{"num_hidden_layers": 11, "hidden_size": 512, "num_attention_heads": 4, "num_key_value_heads": 1, "head_dim": 128, "intermediate_size": 1536, "vocab_size": 32000, "hidden_act": "gelu", "norm": "layernorm", "norm_place": "pre", "norm_eps": 1e-05, "positions": "rope", "rope_theta": 10000.0, "rope_fraction": 1.0, "qk_norm": false, "attn_scale": 0.0884, "bias": "none", "tie_word_embeddings": true, "parallel_block": true, "init": "orth", "init_std_qkv": 0.0178, "init_std_o": 0.0, "init_std_up": 0.0178, "init_std_down": 0.0, "optimizer": "muon_variant", "learning_rate": 0.0093, "lr_mult_up": 0.679, "beta1": 0.95, "lr_head": 0.00564, "max_grad_norm": 1.0, "warmup_steps": 200, "schedule": "wsd", "decay_fraction": 0.797, "decay_shape": "sqrt", "final_lr_fraction": 0.0, "batch_tokens": 131072, "max_seq_len": 384, "doc_mask": true, "z_loss": 0.0001, "train_tokens": 964900000, "max_steps": 7362, "dataset": "wikipedia_en"}
Each number is 500 + 25 x the weight over the matrix's rms, rounded and kept within 0 to 999. Layers, rows and columns count from 0. Numbers have three digits each.

# layer 4 MLP down, 512x1536, rms 0.0545, rows 363-511, columns 832-895
518474505447487454523436506442496482502475549520481539516511485480523499501509493528494489497473491495475496482539528546519508543492483478481521515480509514475542466515509492518512498472531482
456474481497473514455496490488499490519524564497495471478499542475485503498486500492514507513512484547494459486435479498508549514509503506453461512519540484470453552506504494466521531523511498
516498513515487510526472476498522496539548506499514519483487484478514450513514484511506462483467491491548495516520497538508504508550513553480557497498505511520475497499529510488550519483494522
521545535508528471487458434541485512517526475522497502470465498496510440486509475509493511474453495501535497531503517483583467498526521525500524455493495541502513496541479529533495528529458526
475513504513515512517499522516519515501528485475460471522485547477505462501531450447546514463488535510494483523469491490443470464489514506519488526483493531448507532509499532454500504508519543
532497493499509522472469497488531483505489491512537473507501455471516534466502498501495498518489520441478483500515480488556505467508493539507494507548511517503505488472494501493478460529476505
500536551484508461497515525506502506506462538484514493480492496470486490491516502464510518468545522506487467534488492501524554511453536476470492489535428451512538515541547547468518502500490512
487471528516505493482506548527496523503516537469496504521449493541497512497507474508496506501492485529510527487509485481520498520504510502499467480471471492538493524489498516536505493512484520
503487508525522498482477498494473472528489495510482476509501482454518532524493542489503509506511471508521468471483507472529502510455489477485472521480478493494485476523466530508461463458496548
507528522565489453514529467477545503483494525530530458482486501542517494478463528490515534533498434461502455505535493516470510501457507477522480489506486503513464477448520569497499498443546516
510493473505492505527501538455520509486449532497530513494517553492492523483490554474530513464482516498514506484494493447536470561476531467501475512476505546502512523491485490486526470504468542
537493503508508509512539479496510510433464513482511505538487495515505522512509501451503497505529507501487512470528508535498545531480521506504483533514535512493520499517517519476528506565517503
525487512505526490513487463499477465452452440483548504467530471487504530503433508485499513530489519487491527495564480500489551492501497533519509515530506504492434487497447502496467490489507497
495546491524484473491501528529506526483540479496498524518500467501479519482495506501504536501522433502507512519516507518529524500525436475506503486478507447513523532496489509549480482552497476
484472489544494491505507489493519530472533471469488552492532497511512546491486457501510467527491475527475488481483499553458482526531474469524499506492531489476546495543478448475465482487468512
511516470480469518531497555478460480518498521468488499503501528529489521527476508537528491496522517499453504524490499448459492523499540496494495513531517522493512496513494471543535482492491510
538521499468513491490479498521470457473480480525514489471546493512525497539509557471526507512509493505508458480510525461489534500466498522468531472493493482521523523483504501465553459515499509
510479525574482492488483498520445489512496515494470512479526475512490512552468515501497464472519502504478546522498512483495513490505537511477521474493482450469550501517499507530464505528465509
509462489455493480450479506446521457489494517486500515543501457495493499543477479510482498523470487506480503514538485541458485545490473533493514490529548482507490522490475491528477496519493488
506488506495539498505478495478462496535517505507512479500495475529531535476489455539500519506472508507484497489502472465452536518490510492479511485517469490505507493476521502493525480509516533
484493519527520461479501497484569520533507539501498503479493480441508541511477551517492509520491508480513452522488493478492459519477492496541504467489512488515538499509462498526465535480513508
484470487484507485496567531478514501468514499465485483479515498468534528510537481458484519512536550484530478503495455491470477525461461491495456524492530488494487510514481528537514534505497458
530538475543478544534505477535502511469490503503503497490515485508488564476531476542498511511517483482466486473483499461512536502494496473502526471511495517534482492527569466516505438510465563
508528495496481506487524549484509510488494495471521518500505506509491508497482493454503483521490519516525463509506477463591480546527502499534502543538506498467485502527489508534435477487521475
509514498487477503496475499541509498526495482443479483558520503490482488508522507487474472529511464536457478514546512509481513553546529517493506544541481496443487494493514508517486515504507533
474495479481491460501470498525467535493534524505522455535536453490516459504456489522523485556535514540455533491471520480530469500493552542458511493487524494513480482501525510486480476510474492
548472508517477463478503493509480466499491522498523472479491525471513513528487516471539478461522479477507535518516545464506493467550490508488471504505522513480476504525497484519494469493517497
497442501464499526495462493482507468508490538551520484516516491536524475504497485469514466535517528501480465494505471445501500468535502516492525507521499500481479531493500503524447518496487499
518533555503506492497480481530488495547548498489476503480470517511491492536531499499515593487485516497529471513540486487524505511447502486500456493499499490498550498540501459501503545478509516
487436489507499510503481508460517463534516477447509463467513463498508495519520536523519526518524492514517479481469494523502478507476496468499503540510494497506504509513488509489512472507493519
491534469501497564522540523546509471504500493504510496512466447503504502546427504507513451485464522535511501481519509516522460465509533527496475516528529503512463480495463505468443502476512497
528547504501526528482476514463472523517461529455519505518527536504485506480550537462477469470558538525457478462545506522504504524494532511485489480472486506490510468523465502502506506476526502
491511527516507503515502472506474450527452527500488468486451531482538511505498507490457483494509501511472467501532494515508453538447496460488514510473490527478526499492481497497513500513451499
495536480511497454489550474531525529521473501533475481494514496521559546500497509496503491501540494495497492482504518451487493479504529506523443464515513523513493472538498540550537501499507441
530469494550504508467512553508539504569463500501501495453496460527484501477522486485489558508474554555510473481550504510462525512486535492480479456506496482489511491530510529533503497506483507
497517472501529508497534453466456552514476508519481520543509475436477486507504550538502526495501525509494497507488528542479495477438494506526507480520489508426540461476514543498469527522495509
443535534520508496498484524467496477471498528500486506543497565482488497491479518497495490548472503529475482534511514504488515520491535513495536491506519542478467524568508473503498506499521497
476497515505460511512476472557509510512515523508524497485489485500487481494479477483529499507472511502503528507461572510486514491494519471533505464516513499532508479477526520495465484538486529
525443491519528537490552515469522474526495517504499545518505481471466535561490499490494491501460532574537488499503491537490537514497463499530456507523508491467529463500471523499518524506532473
478483510487471472518532453495520499509483526508488494488488476492497470554499461576523470501527540477501518530523474484462465485477473476483486477503472479514460526515484509446484547550490494
493472499488488516515543470492519505491480527460512501530497484464514487508507485497521496532504533474505502443489532456504496509510538464557531491472484465537513524486489529524502502527482483
526509449511491514473508519488505462507530471460480455483495477517507503528491507520457518511506508471529466514501483531517539527492530485499520468504496496496514512477493559493503507476543478
474502518511517496527511489521477494491506502485513497507505469518497501539485511508512523479509518503515513546541520501517542494511534492496487517524505556492488553494513503515542497492513542
508464494487492508491468410484548520523484498497477499469480490479481495477494496459493504484509493488486512504492480530447459497487473539519499526492483534496514510551512500482517511493498496
480512485511474516499517541508490515558532522550519521492511529491528516496495485448491474506538490523520516494489484496484509512514493463468487535469490524512431486492486489482491492494470461
502471465507535489531498458478469526525471488503490452576532470505529451488461481488508508537531546524525560526446472462446501459477443534489502510485471549518535484476503490508489479502474530
517555459487507506524503473491482486512490517467502517496486483494490502532505465504558530528506540519513502498484505495507513446497505502518537512468494526526498519485485521516476517499485533
493496478449525487499489521527474516490557502453490543513513479505529535485506476525496462522469466525546517501504510486510460486500516510509470514499475514451482476490477515535483518516531514
514447489469498528520481527489566513473490502512486529485488547484492509474483506536473537547481452488480488498482503494521504529502516509522475523513524516484498496515487473480520512491503491
466521516500538468500514542527528498520519532486511477517476541498514452441516510467495444525518472453508525503517502505521502491486495484490527475520532469522510486492487503509513487527465528
478455529483492510472550492448523514513534520471504477470469503498525511473507501512475502501514480537505476470476450514495505493468535464497471500498501484468504523520480495501483498500510538
525472488448497513490475463514444545460570505501517538502510493528515525493544512545543483510483486505497476514496497496455537478506485520465441523529501507509502474511495471485500483516493470
478480502522471519529502490510498514503531522480498448489491473491510498522481509446510503521503480473502519546515515530524482513505476484517519486507462498486520514463456535524534535445504474
485527541452465560472500463503463539463508539522514519491481501512443481475523497513500497511527458488474486527545517477492508557487487481485492469574499506536464508479518493493507511515460479
514533499505501512502502523472491535499471546500538525463550504507535494496514492493446482476517498497469474453492471509477509543476526481504498539500541490501511516482533542477481516543460492
486488478495461546488506556546491533533524533457534482460491529501521491482465510484521497492476446445461512533532501540494489506474515484505540461521497498514534486504480524497505476475510519
498486510467504457539504500523462506486539497467461469487472467532456497540503496551527464530506524495508476483473476518499483546501445524491462515498501553510538489500518518477527450452476498
451509517515541514514478508533505486476493503505462480507494501504496516487551399495513486484525535514544488542511458520527518487509503493490473510471522535485531508540471511486498488524531470
468468509510517497488498473506504469516514456499499529481482507495484483493508500519469481547546477462515518474504524529503502527505514458511483497513474501508498497498461507479469532519533527
451507497510525497509483554479488506511491520505525518525491508472488529464515520516512522528464470472490527517465494554498485495524458529507537506534542510500474543525528532497486518478482522
492492485498495488482495476552475523462510500519498527471481504469485463520528490464527514473485483457492516476524513537484494513466479518445519511484502461518491522564457457482463486508481491
522482491513510515496499485445463500511507480529524506510513520507481507512505514544478469500500555495515489475506507482478526463502487499528480479470488517503456487493470528473490541497520472
475490500562498504506497503492483531459495475511514490523497499524503517501467504441500478523495520524505508527486472482510497511485500535521478508496471512502516492489487448436507466466513491
516542512496489493506508508484497503511523507522482461519477488474466468474549490541462499480471487512458484485502502517586514492541524468522516497528499494484486489482538461523500518523530454
493491490489468480519523514462476517472535513508482491529491584495569505504472528533478515473505528538491506516534447524498527511528474491485526525478510546460492525523497475476463491518507516
520502518505471491471505518507479527470469501505519497501520453514478523484518454532528469522523542521508487455506496527483502526502482515471511485495541529515461495554489499548496515502518484
466478500521496524455480517468511458500523464531539511491512522499494505479489489481522530510461478454496484511465490495531513499502502510524526499484500480500494501476518537485482510561526529
493512525487491468478469560499508534480488519471482488498489485527508447506498481474559479490477481496492528536451521474458471490496489467490491519520538496476448461465509484510523502495520524
464523491505470521500494518488488534569480494510512498486518455495492510479493538498498537515491491483485540465518493509493506499545457490487495493475475526467482500466479495532486554487509504
537576509444462509529510486511483482480488493506512478471479499458468482486506508457507486513498454533495490445489502537531495541443462463521512475498438490491501532509483493454476494487503499
488511503544486502478496519525501486516518490544511533518506515486495490488491465522536508457509482546500537492467520510488510487514484551448458512473563535487479516483487515535486503467456506
479480512502520481520513499503498471498513479514487487495526483481537494500429517439474517491520509506482478508504526505431484521519488489485513536510487500461480495493508448520493496523516513
529506478494490513533506491544485510540524499522515486515483491444497501498469462524499489527482532469536542501504548514489510508532503487476466454464466512526457477512508501511494510469507533
495489521493493538519491489472468512520527568547487478477516481527479499520484518490505511518468570485498523528528463486452490465491481512487482473458510477473521462506522500499494494539486474
500470506470503497491491501514457443483501431529513521487466488482499459518483468533491508488504514497559481524500499449463494447471471455498490525510471548481504479476511515478520511502455491
516531503504476493505479519500523529550477473478495471492509543460508514508468453537499513532502509498575562457514500488473485511548496513482496461457470499457484493502483489498446452490434523
539477503519536511474473461483526473481477467471446547497458508497490485515515459494477524502510529485503503491485483553470514530549508504496450444492512488505533505494509516523533465485501514
474510499531449477453508494536447476475535506484524509522503543497481480506453575444503512515505504489449435506506511529461479493458456499456506514492486476485490526497512522476515525475492485
522515453526491520527464520475493512549473491484498520501484464525498503530537520519484511509461493482522501474546501517492499458530457515513483497516477523464479555470458495559552496469507511
447499506499509515529514462534564471497430510594452558495453425496405431492430467407433481463481507507432475461569536501459447518570562560454475504460510535572478545482472489556491548439516471
509524517514504509543509496515531516506489485507496471510480508527524512461497486439521533498526527460500525511468507499503464479486477507477487476480468469469508526528494523506548481514524555
523488465519522484483494527525516487497495476510464507517463530509431465477496502473526530446482513519504502490517496513503478526480520476492526502513494484492495505491530478507490501491502507
488509548509568508469480536460502508506512510492473498532528468525502491494464489518503498514504505521517490485504473500465502521481502484505528454494491479514509444454502508511498484482504474
504487506478512460466480474505486513517510473482511495485487491489478458492539450492513482546481492478510488515512513510491490491459501546498481515496504484503535493526498510541448514504490522
529571491493509506540474504507517450510523515537457513479486522463481537489505495510509517522475480494504495503489517515509491463468489529495531451512509502481483497541498479504500491556530496
458451474497518529483464495504507480503501513465541503450466541487497527471511505476538514498513480479492504493495533533527512516549501519479489496496470533501481496455503517504494529558481484
471505501462502499539491512521522515500527491522502508524511467495483535475459497476483494474479560439490510443482505472494531459454471491496519504521468501496475550525513531500477517529497513
493513472482530514548509477523455499484543518542477506533453575532535478479517469489518546499520473509454551522531533541510446555468538513483493525530507515477565513463449561486507510480518502
489468473469474479468527533516478472485502483488522504484477484505485490497538499510506478532517540541500498488491516479535508491500471513527463539526517556502435493517490516457482472486541508
507496503508509515488511508572493493508477521496557561532467492504482510508519505493507506484483487479533486480508480526471533474505541446483553461444512510489481491543475456502512499493444518
543511496514504505466478549460490464516473487495443502504503477529497487487489570509533437542509458462517517490491480482509454528549491483509489524519459503485491521463499456494535497462514480
523471545495498510559477448486485485522538540516470506448514503487512495507468489542533501482530524522524483492466498488523477501508535483490500473509491504504495553487458526466494535486497506
523501526482512539521480481509514412485495503479535525486529511470486504487466482504490538497475482509490476494485498491470526483494522477477482483499520517473459481509523521547457519484499509
481486493488458529486496481488528529550511457484521494534493510485543445497466486473496541494516550526507486561516558483527486511472519452519503509525528486477539485552495502505488478509534487
494515507556487511485482481560553466525486511478527503472483507500489520507504500538520487495480480473485529533475505490493468473488485488485502510503527460508531513501511456519512469528492499
481518559515507490499526513482495484484506496494500523501474509480501474512515489502495469491511478475455477474496481535508507503445472505480514515488508510495523564511489493459512546522506465
477572527502470471531519487516500475482538490490452495508480511495473513505467497534518511474487505511520495462529469488546477562510496520516481486487519471505515493492506466500460501528487508
458508502500498504536494516524483520483509479481532544528534510474491530524462511487513494453512494542500476478477503485469459498506517500527547465467465530489526490461507490473472525499506506
484492487478507518517493480483507494495491522477481527511495457461513497526500501493499512491477512498491466516501487477523484483500507514482529472506476497473474482501503492518536534492478465
493498465463527491507520539475501502488513476508544529492507494517474492499500479471487554510495445464494518517488514483477487455477542507473445508471486513522491514469516541535497489497501520
526516528482498523509454484541476505535514543532515498475500484444471567502503517448495472468515474512528488470483498481488511536533529494516484488512523461523519484520491474457515491485524503
496471535537486532509467505478539505506486505516491495518480516494449462501508495535489498488462467461491480541471502498514519455474490471546543513461523499515513487506484541494500500546471504
517530482500523497488509499500507501475454488524499456499524543472517466520466466456480452475492492494492494494537466468512454507503509498524477534499538462521503518530496480453508504509515488
452483453517505483491508507533494490492476528491529552482508492512519498472486470494518475532507492495538516509481484509511527516485528529490499501488538489515529511507473486542482471524495497
528473481587486502495480500518471513518498516483477503473531530507544486497506485525490489523496490470524521527441446492494501516520545503513497489471480552514466544498464536492548479494494476
462529557507563503521524484542487477476510534493509520497511462496505502492509521459534494501491479469496524549498501475499525521495495500460519513510506523512524459524457498491460464529495525
460467523461482502470504532526487508524491499481491495496503495554477541510534454489483473471493491491483499451526514506511511506485480503467518512492487522478502474501505535489536524495497482
514487482465453518524517547495492501504546456513476537473522542509482505537535476497515495538512489547504501513520490481455490521485527509513531505522484496523502486470524468532521496505497513
514452476494504495518508519465488491491519506494497494483520489523515545487489552462555501527510472480497525477522493516428483501510534560480536497514492524483478516494461495521487465493518524
520507485565460473480487521473506511499534477499476458504495509518466458518480499527473542498521524521508535488472516517482484480532490530463513493492486497494476488532498494468481534481449489
477495503574525438466521504468533469486512522469487507514500499460505499493516516476454523475468480503513508485548486489465460515508465462483508558469489543480474480522513538516515436551493514
513487526493506485498535531535570496519484516533477464511513512489470474529476480483468498511485511497498516513513509512505480496477509492530510499526481524471494525483499525522529516507518496
464462489537504536565491482554484511528501483513486559501512513516493509492491479493492498506458502521529564513474480452510469513476485477493503504493479483524507537480504494557531470484498521
483509480473490454535538462543510453483477520509496506518454506514499476465522519472511527475469499457490483475473491449507488466482533524437496545527539537499492425460497488497504502536532490
497482518479484469515524483483450512505518474490513500507539538530528481501497500575530482492487516496518523491537514572540509520490492532478493525516542527478499429511522487473497499513513511
436466479476508541483485533477457546495521476523532519512552505498463538542474479484509495509522494476459478509479461552508464480521467493459511515470508524515515508511478521523506475481525467
513497493503458467519502520469517521507528501494494457549516474531544469516512528486527473519547517514470474482521496459518501493481474479535526515488479500496495483513513507489493515467504487
530490468484511502501504474522521514518548471542540484478497471500504475492461474520542499479509498488524546488442514498502457505488526513547501475471505514487532516487477462518502502488504476
538508437475491432476506492513511479474528495481507482467494532498493481499477464535496512499506505494524524528490512489488494501519500514523464494515493484519565477525476527523511463434528486
544476523505485509534484503514514439480502505523517466506450507519504500512525560498527489533505458499503489492523548504498505491484476484498545521510510514513477502519495516506454491452470496
505512510481486512514469464524503490456500476531464487460509467476503479508518542517498548504522541500507461516512487449529519504446478498500440511481495515493474465530495477508465500492476462
514544535506440550497525481555521502502547517538499499439492476502505504488501503502537470510483522502535464482484460463521471499513503491470474529517536484488494516488501475465533470496516489
510481498510517512494533494536478478490501469453510513475503478458495462469532510530480532481507472501488493511466461539531512480498466467505468478519488502483515466496462504486488517468483498
529538483545488510432488444471499570535474512470475505537444523535500508505491461520492502493504504508457483543469480499516449499482525525505516509543499455529465469516484455537491502484516458
499512506510477496484530473465454530517515504508484495514458498427508485509490434503531499482491472456496502469457514504521475512503520510501496544473466527492485517518508513492513554473521533
501494504502532524484491480517491521521488486468521474531519553486484540449500512547525494474492487482516499496450498502525485474503520528479534539511435548503533471482475505459510483495493498
565487487485474500466515556521501512461525533532505516527521494500519490490488507474516534481492511504510531525481486477542497500534487531491459465507497521507483490547487481495513496512536473
470491525468512486538504442455497524476451504457474517510467533508503471517557514513528502507506469521519465511491493510531465477501493507506493510486508527502471476501516503540487498476455489
471466469517509466481550512504494524502476503524505483533488539479507495495518467492524469492516525484510491543500514473472509528481467486519495479493501498513487521450470505480517484489506520
525499525505509515494467487516477520525539511493506485522486478522477450545520469514469528458517483471478458476462510529497495518503514493457479470505542455527502521518520475473504524486488520
500531485459498532537489492523525520477479466506455511518532506473508494507528500492520510490490491515512504507474529485524530487538462538475466504540504513510543498507494471510469502491522463
427450518513500496473505453511450511503514488516527491504520465504522522507508464462527458537478503534538448484515501502463492496470484450539485531534523462483498494512473505489447493511523516
494502490488542485509497518497461547520544521548520501527530522487496511483473522477482538513518488548534506519503511503517524505507566482477503502530499485532484521482582486508488495490469495
488540485508535479509472536549477503478486490497500491474478513480558520502474513478518496455487511514468502546513509498485497519515451529552518479494502505533507508520493477473509452489453495
529498468535532475492519521512512493542501482481443511486460465501525512506527458535471525506477507513513503484492494549495458494476500511507500495521475468478533494504499534506500484513515507
494488469484536458472522483504485509489536458516513469496511504545477469490492522540501524473498499533531526483489507476517516521500509496513473457487540524456504477553496532476490501494519454
522486484502470484480519492448478467527458496518437552455490500484520508486521513511484521520513436482498518503492496507485544484499525527485457538491472505515536463469511505533538518529505479
522496517475482531547507542487500484477502496538568455511504538526465495476518536499467492457526497495567444502490460523534487503542543507446497506507489486493457430461540454473475496483515499
492495563517496494463528494465509527489532498516502503489503449442521426476469515523502496514524501548498472506573487525482515534513502493533514516489523473541485526469452553491500465487466483
527468512521515529527495463524495496501516503521494540442490513488515504472512538496506485510544484424472491538527508502534471502493518490452488527508501523516523521478517489500443464496547507
490548521488492537445503523527518520543513506532467482504503536493470505485491482465537491529507502527500491458473476507462498530511497494498497522519493479500492532479496511551530515508536498
504542505473518510486505474504519507531513491537527518476519521469505510488507502493462539479496510521527520476514512467464502437493494502525544461495555529524518493495482500530514480525490485
446502522483473557493483532504455511530477457472488506484501461472520524504534534495490525491478483499486500488518491514518489510522483488494524500458476543509499511495495489463497518507479475
499493492519490515474559513494499487510492513471504475504475497504507455530539517511506474522452479500519482504537496454522484520462429524495524517511546528491493515472494509497443508520510511
469512534478496467502512500473453486511518523524493509471498509509500534506467551461522515479521520482478499492465487532510439481484454528531519452466491484519491470498520495519483528480489537
496458538443537499476515481536496532486497536514455544526524522468505476516478538473525461565548504516495510513430500492516516488472498470478489523481518473534481504488511489520518537496521505
503502497531484521542492490475506475531442508523487447471517517514523544503478508489507507499477514519472493519505513520518525505519507498517495469516524493528505488547519512504491529515549482
504539531491505531508465448483498513506481523547498497506494536463503509518515463505491457483505484507503502481505503446516506508472513484535429488506487494486490493502493510524446529523504506
528466432530509524572525504500475519517456533436482523556497502510495493535519473509502482511519432483469515472506494509508499537553499490500533492511506499503511473483535500525479500517513474